config.yaml
n_layer: 14
d_model: 96
n_head: 3
n_kv_head: 3
head_dim: 32
d_mlp: 384
vocab_size: 8192
activation: "tanh_gelu"
norm: "layernorm"
norm_place: "pre"
norm_eps: 1e-05
positions: "learned"
qk_norm: false
attn_scale: 0.177
bias: "none"
tie_embeddings: false
parallel_block: false
init: "uniform"
init_std_qkv: 0.0735
init_std_o: 0.0139
init_std_up: 0.0735
init_std_down: 0.00694
init_out_by_depth: true
optimizer: "muon"
lr: 0.00677
beta1: 0.9
weight_decay: 0.037
lr_head: 0.0108
grad_clip: 1.0
warmup_steps: 200
schedule: "wsd"
decay_fraction: 0.831
decay_shape: "linear"
final_lr_fraction: 0.0
batch_tokens: 32768
seq_len: 1024
doc_mask: false
z_loss: 1e-05
train_tokens: 121400000
steps: 3705
dataset: "wikipedia_en"
Each number is 128 + 24 x the weight over its row's rms, rounded and kept within 0 to 255. Layers, rows and columns count from 0. Numbers have three digits each. The size before them is the row's rms in percent of the matrix's.

# layer 3 MLP down, 96x384, rms 0.139, rows 0-95, columns 192-287
096:165112114120138139096169089125093133124118123115132136119132156141166118144118160131150109116113188138120105158141127186125115123146106114148088142158081137126127159138082060160146136105112161162132127095122138121097117119108173143109159171110147154162121104116119088130139120127139155128
092:150075122140124135115165132144119123118157134117119140118120087143069119132150131133126131142151143106125084163119123116083133136091137115115108156117138131131184132138112132174081144122150204106097170204112118141125113139143049106145152100110125147107126148096156128171152103090100136151
112:133142117152149104100079144103140144128139126120134122138099129065166131145136077150136110124127138143121170095111132130109119115167144132111154125138110119095125120123115164102171131136121160098108076143141126120116123155178133143132063176139145121118126126099174134184103112103135125091
104:119178152088128134110187110140158133138099125137108123118137105120174123144155135144148129144100165144122177162141095160090127121129135122090145117118144117130128117120130137123143089106122109138133152158129129136130122107089150111160141093124121135151123134129113127125150121091136122115
101:162127150146133130188174106177126150150146116134111120100144081159108125113048094140143129102154128121119123088131143157146133138144123134125142107115132170120131109127102098084101125081138135125140116175149109123123149113127101141160153175136132151146120117110145150063145101105129142080
098:181157092152152157168124110144106162150116105108062156143121137128131141083112158117154093142137153139181120115129102088171132135138144119129107151185095130165085120116108098135131122141137138132117086137107116135113129152142116152101143067135112182137138124147119131134132127120110149141
103:128124121157122135132133114153124136078133142122139119123124175118174094130129148132134136145106140142151150140148111094104150124133115101126123147142093089157129103123101118071093127135109120155143160113115119119114143153121137126081121151110077165108116131120104131154151105116136085158
103:135082165157129088147182159118121118150105121132130118120116082073154125103161134109114098123176157137097142097134123165105111119104144113122107137118118149164098113133131135157152157124107090119116116116145134177116117136114092114108122182147099141166144113098160104077196116149120140137
095:149108131133130108055123120166132153130091120164156154127147181095153098091127138125144106115157121106128117091152106066113121122098104123130148136130136166148134109120132139190117132117147134133142165086110129093123111135112138137133131118141115132141148140116134119078128143119116127141
103:183125184096121124161142121146104147107134117131110131128083117102162099126136113123116153151096152100135075140142085115163125115085146127131120114140114131168144146111079101089132133135150130140133140154127133095117132189123118043109133138122108153160136161112123125144126181112127138098
106:142233121127107131104129139157154104083125127115101123121138168136136156104152131101104133114111134122144168129114165156127101117144118095099149120129106114153151140125154156122126152121142154138130120150121117139145107142116162133130132131143144185113100129108179111175112122119087106116
088:119165163123127132149060094171170126150102113125161145152153148132130116121170101121150156103171135134132160084097101095138130124121135122121109153161134109112168182125122206102122171130130145165108158145163114166107128103135123136142122155104087095099129136092097108070126169130091122132
094:182124114131139111125155113143096084157128139147124122116142103144136171107144099172112094110135136169114136135113113170165126123118132107162121121128138140138063151127130122146150155122128136127090141166156119107139112119129151142148111192132136147155098113134132108135137088105103159169
098:112153079139133104126107127129177130165125132141118144129136068143082116102069090145145146135117120172132128188156105146141145125106114136139142135061094176129146120130107177128140160158138169131129122143130135126125089102157129108142124160134136088083124127125119132110111149115116124121
102:127101111119111183108159083053094125130121110136095103132134129067120177129097116124122122155157119096131093116141105165140129137141139135108085126127120165091085127130134055131133140134152107162152114154176105141113124139104134152149135156171143176197136158132152136137143158152152139125
096:156078159139151125132143113101163153127136139154134099134122116120137133075114099158130143138174148135135122152145134147155137119097148131123123124159095152144111119137118101134121112153108108126157135151126122120119145096156073093119143098159140140147139102131106125142135139110140137103
108:089159164142112116163165122116130128123131104129110125107124095135137148130076130106138111118117123192104166145150155142184152120140143132161126104155166131144107177123156082119140184126116121154136133099134133099105136165123187178129124147126139184178133138129114122170092165155134113117
093:135154093137104116136093081144118083125107131144118110099112116097080121115185079172137151105108149124106097107142144115142139150147113137092117126143124129119157160109137150148150159121095080112110139140139142087133133181154157127139116109131158116157151141137126123132137114129141119164
104:099182158122102132050162121121160120113095132127113127131135137140112151162131146146104119146091128088121129074127105138162128132123134124154116105156147150141158143135150116129148124109131111144156157071152135159147130070108181104122115113152108089130113098119146160107140125142141114134
099:111204106084126098084072138143183118103135146128146129127135137159139114132108122142150122131128140109161169143134163117122106139094142132104145146080114049147141143119116168049142171121113115114136125133132124149141109078134103165164106128134136074082112151112125133173109148132114163119
099:106120132118124097160070151059132116142184137083147127121154102176110172113103114188093137114118131088124130078088148113091118117147123126105138129142134116129124121138139157136164122113104115103136104101130129107120116144145121101138125137111142099104130118122138129197158080113135102070
114:125170098124123127122135142099176140158126125126133146125112137073073114104110148140121135119120108158121154094107109112157137125125161132151149149119160107123139149126134147139102151137131140130144137095119136130139112075144148137074109093164159137103131162141100136117099127155106128103
095:127176145147129126150100107144195114158164127162150140141184130130132101100146119127148146138146113153157135107144132124122098121130142143146145153103115169127154105119105153160128176116095191089109121134149113125107111112137123065106123106109115142070136101112099116174155140115150144144
096:121142054136144125162173145116115099129117116142134117124120128153076155140115096162133107133111096114147164136111164128114151109137129126084169117148141132118106118133138138142161149107110136142114109125117124114144141131147173102117119119102140144120137104140072105143108097156135096131
096:173156145092118090160110111175130104131136123125130114128101111161166156145134106129107151109161087129140123104119114099156132134069131139122129149128130102121137127140164157120129133136139170146137064134138133157183134143127141109126125126121178115130118116127149111160151127129099098104
106:085226118136106144163144123121110139158155146130111142104114143140159152116070164097157126134134138106192127124130139133105127116108106140158141110163116103098106125120145151100161164137131126159113105115123128094147139152119166169157132140106140114051125132096106159126129129137117132112
101:175175121123145111091079131100148120158148127134121127115115180178100119130113134130109128143093142118154136131123150126083131136118087106117108146116126069170103109127096092134137121130157112149162129098116125149129118098139168175119145073123131103111127145141093130143119137127126123136
095:159128089090116144114158138104148160129111127110129138120163124172102164116119123149115121119144114126151108143130098153118124152150109149090180123090121116128146150141129101161101136111117064123147106148110141144100135089109122114156133122078108171102110146160148151104093149134141126126
103:155064122111138135141153133098113091091150128100140122137120108133107124140133103149129127099136108131140160130121151120106161136136143141092116096123118149130114173122130118109069154156124145129095154090116121160124126103151095121147101139100129170131134146112112129075150148106102109154
104:130088142128145159142140162153136128053105146118149099099140177115092138111119115108117144144151103105145144115150183170175119131130134134126076144118118133159116111140145097065140114150078139165136152115091142163150125135078139158122115107119159102103131101134190126129146106124112107179
102:107089189127112114123125128142179142171146122126131135128157158078194123103104164148096129091149141086148113110120188120072139156118119122110094110198117141122094162127149149087128092132097099103169153121113113127121123151120161174117144133130126128176120123140146129113152119149105167104
096:097085113118142127128127160136144118152077112131126136126117119123112155140114128122135119101158146123135129112133143115104115145130132114155108162103141114100142105137142059144109165109139134126153069158148108122135100137151091118175122116115135122136130137127118107154102111109146175150
102:131069087139128165125140147161100139094180121140129124107116142145116063170125089110169168107166089133115120155121155112169125120104130114179095109090142128132197125114133055131120118118126129117097107093164119079134131138127122138149130196144103101113121110105145134174115115118125141121
105:111120109111141158145120143129113135120128113097122130137120157184099105142139154095117123148109146097089105096119123123126139133132127114136173146084099161112159141127137208112107084122110171094109097150101127104101152100135129082112097122144125087080137144134111127066121111133125136108
094:150086131138122126171092144138147100070103142128141101150135125125109120130159146099106125172120106140124086138146125130128119144122129152169124153152130166129125144131091099074129099156163125121115172063144116113125156141145104128151115090142057102094145129119123144126157138122139117086
105:125128132134123121148126156194115137148120109122100118113151121089153165149126095177109161128106127150167126164105138110112130117119132116108095128107163092158093124135130134094118122108184174166100106190124117115144146133104137121170124107116127105174129123150129127116102171131153093122
100:122183159152104114140127168128135139118128138152110113133120152093156119136169171147122095132107168135096094142119179128132123115120130139129113144159165096109100114155152195132151117126145177117157145084126120133146129115114165160140159124113190169115128115128116141105086065142119113151
100:128129124133150133149198129154079160135136131100083133113138114172156106134133079124136103128156130125114121180087140140190117124129138130140120116107134142141158149127136107176121116107098126123099147147134125113116113163117102156123135153129157155126123109121104103149146123147104151158
102:125127157105111128115120131119142132147139138123101105120106081157116111085107132144130136159127131109103118137113139158183141115128095143131129178099150141128104146134124140077106145120157172120152136189126125153127143154090080151159123087137154103148126135132131116144123132142107149132
094:125107116127127091095100120133178092095167119105141139123151152172134112126111112108148132144105174087122150100143118103108106119161135116164146113165094118125178161124117099095121141142129150108113142098117121154102127090094118138151139175117116115087142173125154145129120101111102147125
096:111183134100124124160183095111133175168138117137151135130115143097124118140113161139143145121186116127119134106108104150122113123135148121138139142132138141145139128123136140150152142116160114154123175125095127136136137075128091134136128084146055071095142119111118138115159129104173119100
101:117104097164122154128145140118124113145156126143158110130134121112163128153085135118136162137125142139101077110123125141133118120103121121116130128105098172116142103134123152164141141101107139132128158172147117097154122160133158166141085086139086150136121101122098107135131144103135163112
094:076083157118141123108101140152086108106137129107143109156129144130128120181108128106100140118139121137108137112145130138121070139129115116146136115164154109163085149136144088140140143125116134082146173097139138194119147089115133140103178121154093142136141125154103128172130142116151130095
091:127090122113123109142145130154094099115143111115133106123160119104091119140195124137142133102140105105103112129142149170179149135138112121116139116124135117128100131128160116140127110130087131176093137124113109127145111100113131147095157129141109112173121131116129113092105090132128081131
113:140130152081164150123087130105113112124079141142162153148148085127135145144047133134139137119114107129147116068113130114149122147134116138154113119136112149097138115129125083158170127157112113153142109147133117125123134179124172123124103131136131169085128145082097152209128171126149140145
096:109122139102100127176185147156111181147095113125159147121119103157166126138096124144133136114099109154130121141116121143126139121127118135185149100090153108088118118136162111146117101135118131183126145141133131150154125149117114134092129143120139118121131145148156116099117140126134088144
097:107100118121114084105178132093093104125094143128124153143091095115170114136155118125138181139133128121104129181140116113134143143133129125127086123174136117134114099142116071132127140121131057155129126058139148096146130088066124126141127132155111130159114117112131159052137134141137130083
108:102152121117152126066127143101117124132153111138149155130117154100182158109143170097097110112127183139130161127133130163117124149123116126080181072193120107123135125125133142113115106178118139105156104099084119083151141118148146108121132123124116112095144133134144129083113121129117142116
097:133116167123086168049091156104116109115119148144122147127133079115077128125169100101148113141113105090172141059133128144112133126160158138130122166160160154117095131123135131130126164113130149116094145101147128111126129140123117142117093110114134025109140066159130112123120168128155117154
100:092187137130132113162113156129117139129110120156140103102109149078132134109162075104122088108131147158168148194142160098106114108131099121171101128112114103113130148133102096137123150117105112144104117105124126085171120209107112188136096103111124160161123129118145124123155122151094188157
102:133072153140141120022160148106149160095103110115096135134142143162158114143157127161122130098110165130110156098098144139093118141157145132145065126125134141122104136130136142096140087142121133157143125092125141111117134132111132150128135128110154110097122117108150132184138171154130122134
096:153095082147132090167153150152159151189108111142128122119154159093083130089208091151118102164091124142147120076099111136136118107147137114121168141134100135102150099114125152140134164101169138085128091149137123147126116133150105086141127152117076139146141136123121136131097122170124130098
098:141076114150149127141116123124100138087113104125121135139116099109157138112192149139150131125142120161110098111139115084102141150154134132108122127086099173081130114130127157181146124136160099121099115107091122097117137140142132086116152190138114116097121148102106126133126048118114156103
096:142132110113140129153113154144139104129215128100151124121115106097127127136116156092136082109159137109107119135112100143121141119115122112157162107135178137099177121122141160067105122140131116142144150176095117124116142144124102153093157100100135106107132170100149138132132107138129100143
106:163102088142114154111073154060126096106156136132094121149106115157097139121084162097122141120129085099118119114124154132083147141142146142133146107106181059095139100126154191133149141130141113105110126108121136076129145166087088118151081150118140062112134153121111125112121120132136125129
101:149156102131134116136098168163111152139144123134110130135152112129101140118093115126131146125131181141119139087140120108120101117086128154148169120056154127125137113111105064139094145123166162092141115102130136133136114137143080102120153148160111082070113126117156119126119039091134101116
099:172103106152148134115127124114112132131157128098135141164130165131118113123144184094093125146136102144124126131142170141148132122115113130110121146131110143110155152112103113159143123155146120089146125126142127133142147104164100101138126117131148139084148118179052136163086092144151121154
111:068161183125102123121146093117116140060100149148146138150099112137127117144119117142142126129134129130085118114123103100103105122164120135094101133118133148138120157125115137115111113118185126105137128079116134141119129133093126161107135133135167131124120137171120108101149129140109138110
100:083114146138094149136165131156109134103171143131150148105134097092137101132113145125148094157119095129125158160145066111165117102162132134184152186137086085143129158127107143126097129138150103177095156169152149092104121087112138128129153072125095128121122136097129145096163101138149106138
101:074151155122139116111150136140108124118155140125171142147104132137120107122180143078113083157168078106126165183137130131131124149116153137166124129160125135158133131134119127118122131141110130116090166090125136121124125158131143118123131177133095142101139126155119131148129161144145143177
107:136041147107112139147144091126128102100072131132120138123126156126145149140145105150128090139095122113119127083140127107117127125127109140124142111106105118120119115141136129155173137147141097193089116107141129138133132100161144116093111144102124130145126119105150121156123172146145132154
098:131165134117122119134135128131119159114140105127136128152130072162078132130156123147124088143137166157078109099124124135122134118139128117104131113146157169115117144124132167174148094116121094157129153146118133135135139089110125106165118114108144153156123145141151127139127068128127118150
105:127159093089132116049073136110126162111101130117125133109129116082177103132131165115132147149129139106145129166113111083141152138111138138114125131102110073107121166128107147092151112120123112072099132155123134138148115158111120143162144139111099140168140109143132128115142103104138129091
102:137130095154132115202111098153175149130131124135107139139138144144134164135069103141150169119177141144146113118133150112106117149122147127113117088112145125127146164132091118166128136135136153134152122115134125126104119145153102149094169138105163096140128114140117133104147139090084144103
103:113142158153105158099101114119173138145109131142117119143096120112164098150156185130142129123182108124104132114154145132180121121114135132156138153161120105124115115118124141187111171128177096132127153110158124159141142105100162119120140109131177064091123125107124135108102161177101130130
108:107100140107162140144139125110143154097110140114145119141134109176151122139111092133132148107156112087152137109106146107139153127106114137118173129110132132167134124144126125176094108129103132151123162191144137114145146140169126147143108133120158138180120091122138121119126099125141113127
100:131114082115094100049167128104109156156103112111127147131131096189127114122096111111129119129085120083095147166125118127183141146145130113153116127119097107125169136120151070163142125142084094131108116131163115124139125120120137154135144138137123186113130113121112134103101110152152102144
088:137176182102120137125119117151118173148162145108119112157110105118056124141169151142116114157126149099124123138122148141174100128132129136120122163124139148137091141144133156134118114124126142093113150131116152118120109087171153131153155079136134117140111152133150125114095091137076097127
094:092159145102128136141167145120118103129174121135127119139091181166078200102158143168097143077069096167141144183119138152150123114152135133108125072129131177129146096129152073099149044146139094117138130090098146103155152116154141152100139091122102145185154146135133142110140137127132127160
102:081178114125121117126099128153130084193150126125160134122140146140107108152113141120108119145095098164117135148141110116118132130126133135143155132128121106135161107135138165113083142133133130120145120143090143134125120139141114122098151097194128142117132124128152121104098123116128150123
091:097109116100133135156105097107119163107128130104119099148134188137112148142153062097131137139120160155101140148122154145128134124088118117094151104134163116138140143139119119151134071110120074083124119120133125152142124107151129143145118084176123110132134128132113128105109146134121140154
090:150133160103109103199098133108159130134116129107138117108129176148137122099131176105132133150113111111128089143128110154161096139128159132196095137110119100098153099120156162147124126135120084111139110096131125125139131170118159127143083104153136159164123121169100138103100123124121161147
090:079130141151142161130081107139067097144136154116132135162159104129120099138100104129148126104124156136134144099126132134139160127139135153089126111161136122098144133140134116115143091140141152091105129121109151137132135155126093147143124132134138139113161119151179125124139094105148089083
093:149078069092119105129135119139136154149169141136115121147126164146145112136131131114131147147114073112090151106125126118155136147179152141088110108120123156112113102150137098129134139112142106149137138134147133116128111106146123086107135101135081125149145092135137154108156165140121128128
094:171128175167121141098148120105119143069116151105082119118135149134129127122159133127134130145129137131096123177124137110121142112112135137106099121129167096117083137119144160154123104143132144161128145103159126108129125158140103129121146096156167139182118074134171132167104151122115115109
104:127125144166159118145137098170111162159090140157154122151113117144097068121141144085161151121107147123130104147152095167134114139128102145184131149110132116153144102133121177155104146123145165132116113139124142157105135097102121114148109139101137145132131135128149127084124158132131134130
096:155111104117140135184139142094106107189142118131109131093136167140157134111149155121124142160099132182155112108111102065180128123113107132140174135158180155151119135125109133200105124116142115165147106117143134182126136102103073073103133122107137119144137116141122135082162126149142144136
115:146140166177119171149056133144122110126102126141150104132128101000080139118163153153125118122106082156108117120155152130093132132097131134140137122058138127122132117116110166127122130136138173081182142137141123135124143132133091145110171119128101105111123132125128134104101127137136155098
097:142125118126163087151098117130094131091108124109158122158118163119095154153080146155126152139124104149139148168144090135111143111183140147055146120131164118095145109128130113076155149137127075120147137153117155154107128104124184124097158173125141159097119131141124114167156104149127136119
094:136115078143124126140113118100065091176150116157150134111113150174117131102177090111121125165069105134173154168134134112158119129144107112093129161141116172110077130120154126154114147103118118118095103153089115143107126113113117118113127172172138154030108130144128109137114113134115136160
097:094153122101127114206132129148119167154131133109091132111124072129166137130049098105115101114111113150152146151106119159078109132177111103131108101147139122143156116118155133159156110145098072096141129223096120127120140109120166128107129108119145140124128142127111116126134144103141087117
100:159135138152128150072100143091107095161117137133098122117157127147111124124153111147123146097172180113148119151130131158100149125149125135108130112128116145162129125119099086107113133138115152111116128074116135146137132166105116143141129101145130061172139127123144130126144137109143170139
102:112065115104129132169098144130109099121130147118125128145122170094128145146102136095107127138125144132092128126147135145158138146113127159080131145162116142129091095128143109062106118149128082118166119133124146105141124164119131082112152153149108115125139132185108132112115095166135102128
097:180115111127129155141144106138138119146173095133144131116141086093141106115164133104128102131085153129107125160122176182109149136137138100104122169121092128139117127117156091107101111152120130093165143104119131050098155081113119114099115124099159197111139098140141133182125172093129137149
098:164138102141121145118123118105145147101132146142138115101134153093124143151195071118113071125145165143100112101119089143108134121117133130140156149134139156111140120112116110147094210129139141126134112165142136123130118101110110137166108158130125153143133137104127130142141214152144141102
096:116143153167113140148129151111101113089106139133125144097124158147159139102088169152136127113169083097119144100141135119061157109135144129133095112067131105147139138138122107132139125113141155122153119154151126146145134079147119115153112104127068146138111145135149148141131130119133127115
098:134183198119119131089157102137141127132150138149099119128111076138155131114108147123124174125116140135146094147139115123100127105119115108094151107126119160156104089154102172134138106099105143128132125127115142134144132148173162129144124098113154139194112135137145142161137159145140129112
101:110084098133142150116158113175176101088144107119099110119134075110142108124127131142141139123140132129131139160139100108144122116122126111141094109137142155123114149119107141171118077130143118150096107130119127125134101117117160120156129100118125113084102114117072093193140155110140093177
116:128100116178107122132116101119108163093108122119135119098079158139139136165162093121121134114126115086112104148120116133126135123108111111174095138130108125115111146116125135117161134113107104165116149107129109138100111188122107127123124196162123152154109095100110119097113157139119135145
094:130122140133136164087164107157158129106110160152153147157127138148105132142172196124127154105122125137090098173137084089115149132132118114171177146089120115114164149134117125170138121129138097119095138195165129178121108045142138091113155093075111157132118159150114125127140176154128151154
096:097118115155135118113094139087107098172155160113121147118156151157129116131084142123161103160146131128145094129127125168095119121122130150134186150132142096161153135120154157076108074120109150086153120112125129158102116162142119128117109108128133091159114147118115122121139103115124129097
101:133150169098136153123112142127125188162119118129147110134149117107140143134117079137138103101211111150160153152140094120110099135143120119111083112129150087140127082119108083129129106108122145125105050136125120113133157149151088111128138154125163100148133147100141138185133172128136132129
112:121105115132155106122157106132160067140093136153127158145127123143114150144153087172120137123096141132139135107126125071100113126150128118117120110153133140108117078141141120082127092125120169136162074142099127114119129135142101098102098116113123073154122152167161128192123105130140141141
108:095120125097126165175093147138154087111079130154099115118142165140163129132077145133095168134056118132152119134098119068166131140133128130121110129121115144121063150132148153069153115147124119119121147173140123159148105165143169179109130146112120144127149131184123109058129121138135145143
094:105071123144128120102130135106103131151132142095162143165163127105132127150126169104097163137146149154149096102118127163103143139116113098112096136122091130102158096134123107137088080137102102092096148062128127161121126149143136109140104147132117107131142133141120136139121118130155089178
092:143142105160140088081102107125152106166119127132140129118102153154136094118158197101105123123097069095176104111116145090094121140083139128147145137166106110144112123117141199093131118118141134149164146093125114147124137127140168108119146166103171120171136143118134141070116120098134090098